From a checkpoint of a small transformer trained on Wikipedia.
Size: 15 layers, width 320, 5 heads of 64 (1 for keys and values), MLP 832 SwiGLU, vocabulary 17175, 26.7M parameters.
Each number is 128 + 32 x the weight over the matrix's rms, rounded and kept within 0 to 255. Layers, rows and columns count from 0.

# layer 10 attention output (transposed), 320x320, rms 0.16, rows 52-54,116-118,179-182,243-246,307-310, columns 256-319
[[ 95 115 127 147 168 187 119 141 121 103 153 134  63 140 136 127  99 165  54 128  98 141  53 109  89 138 120 123 129 126 121 113 158 153 134 132 184  94 132 131  64 148 108 121 120 106 106 128 160 125 142  99 170 134 159 144 164 108 122 167 127 105 163 189]
 [110  49 135 125 101 117  90  93 195 142 112 116 136 111 133 137 100 103 157 163  81  86 130 116 168 129 175  98 139 183 105 184 161 108 155 139 146 125 109 111 169 132  83 106 118 110 127 100 164 136 175 116 111  99 155 116 141 143 151 129 190 143 119 153]
 [130 101 109 139 171 154 101  78 139 115 139 131  72 133 198  74 111 147 106 120 137 108 174 164  66 152  83  70 125 132 130 100 134  99 109 124 124 113 104 135 101 196 139  98 149  77 122 119 117  93 114 116  76 155 115 126 129 106 121 115 131 133 146 124]
 [148  85 130  87 156 148  87 123  80 116 200 150 147 187 133 177 141  90 119  78 112 111 126 143  87 136 131  73 168 101 124  89 108 119 165 228 141 174  80 142 164 138 146 146 126 147 105 124 114 109 113 175 114 127  98 180 112 135 115 160 131 108 151 111]
 [171 211 102 133 148 150 134  85 101 109 136 103 146 146 118 139 146 138 110  97 127 115 190 107 107 154 124 118 140 142 116 168 147 137 148  86 112  90 117  58 127 147 138 157 142  80  91 136 188 118 194 123 128 123  61 159 152  78 114 137 113 150 183 103]
 [108  91 120 179 113 174 116 132  87  75 147 119  83 189 138 110 122 141  83 122 168  95 142 107 139 130 104 124  69  92 127  83 110  86 143 131 101 145 135 107 143  85 143 105 146 116 153 110 151  97  76  91 158 172 144 138  60 146  81 144 165 138  54 104]
 [ 96 126 138 135  50  60 145 121 172 145 142 131 150 165 103 140 111 202 185 174  91 188  97 164 154 125 114 103 130 111 169 143 182  87 125 122 145 104  78 139 154 138  73  95 117  70  85 116 161 152 164 174  56 106 122 126 167 137 165 132 135 136 166 130]
 [181  81 150 150 133 126 160 124 138  75 136 149 160  98 140  74  43 119  98 195  90 114  97 106 108  80 161  81  87 163  96 119 178 141  99  77 217 129 121 136 161 141 143 147  86 124  76 178 183 181 129 104  30 170  53 121 150 157 117 150 150 170 133 116]
 [143 156 138 159 133 136 118 105 107 107 154  94  94 122 138  89 149 160 125 101 163 218  77 111 112 111 131 161 151 117 116 165 139 112 161  96 134 158 130 171 165 153 130 120 132 125 152  68  90 112 154 179  96  97 150  84 177  86 202 159 109  87  75 152]
 [105  93  62 151 158 154  95  84 117 122 150 135  83 128 110  83  61 103 140 170 176 165 115 132  89 152 174 148 120  85 163 110 138 147 131 167 166 186  82 170 126 136 147 116 176 114 122  88 130 138 204 116  53 132 204 172 159 186 180 147  79  66 135 151]
 [ 88 171 138  61 116 111 156 118 150 126 170 127  73  89 108 106 103  87 122 110 107 111  94 135  72 148 173 105 155 159  78 171 134 123 143 210  94 119  54 141 103  85 109 115  79 152  84  92 174  82 172 168 166 113 127 145 141 145  46 137 177 126 132  66]
 [154 146 121  98 107 123 130 145 106 125 115 161 139 151  91 141 102 184 153 148 125 135 111 116 140 159 108  91 120 130 153 103 138 131 141 116  78 144 152  86 131 118 153 165 170 119  93 152  99 116  80 138 175 132 132 119 161 125 100 101  84 151 130  88]
 [164 169 109  98 183 107  83  99 107  83 148  57 134  89 160  71 122  90 106 108 127  96 148 135  80 165 143 168 102  87 123 116 118  37 150 163  75 107  69 130  75 123 138 133 105 156 135 127 121 175 108  65 178 139 174 166  80 145  78 180  84 148 131 152]
 [119 159 141 106 175 166 177 139 146 128 102 128 215  63 169 113 195 140 143  70 133  95  52 162 125 128 116  95 195 196 140 137 158  95 158 126 154 146 136 155 136 106 120 145  92  90  95 153  41 129 152 138 119  95 114 102 100 124 103 146 133 116 141 118]
 [135  90 139 147 143 117 150  70 166  75 153 104 150 143 148 107 116 139 145  90 142  85 113 137 151 124  79 194 139 139  56  96 129 184 145  54 174 141 167 111  96 135 185 149 196 194  99 154 127 162 109 116  96 157 136 122  98  74  95 162 114 120 161 107]
 [ 62 102  76 104 133 171 125 109  80 112  87 133 189  71 175  78  82 124 119 188 211 152 176 143  52 152  92 170  95 173 124 107  94 157 129 107 166  81 234 130 113 121 150 112 171 146 153 190  96  85  83 107 176 144 174  91  99 176 113 100 160 122 138  79]
 [101  35 157 175  94 100 121 120 139 139  88 176  85 105 122 138 125 138 164 179  82 152  98 149 106 119  91 133  96  93  92  71 119 126  88 128 174 167 134 199 128 122 135  92 129 158 175 119 120  75  91 157 123  24 100 131 132 138 209 117 108 127 111  92]
 [191 128 124 103 138 120  88 150 124 132  81 112 101 104 138 113  72 124 132 154  95 146 170 144 172 135 114 131 160 146 139 167 144 163  86  83 140  98 166 111 151 156 117  81  93 138 148  96 198 115 165 151 136  67 120 134 210 152 166  78  76 140 180 162]]
# layer 10 attention value, 64x320, rms 0.181, rows 52-54, columns 256-319
[[148 138 127  79 151 123 168 118 120 135 116 136 116  76  95 175 128 115 160 186 154  67  98 153 118 148 103 135  97 148 126 176 118  63  45 153 178  71 125  59 142 125 190  88 146 159  91 169  74 133 132 121 128 224 117 100  69 131 124 129 105 119 138  99]
 [130 163 136 132  95 135 110 167  91 164 122 133 151  87 165 120  95 121 124 125 148 170 125 145 182 126 100 156 141 103 104 187 161 117  64 115 213 142 107 166  75 123 120 139 117 179 175 149  85 125 137 154 147  93 129 101 111 163 145 151 136 127  98 115]
 [149 158 167 100 150  70 157 176 140 135 150 163  93  77 144 103 131  97 105 128  90 105 176 142 155 110 174 112 191  69 214 152 154 112  97  78 160 138 131 136 121 160 127 121 150 113 133 138 165  99 207  58  87  69 181 136 110 113 133 115 112 101 160 180]]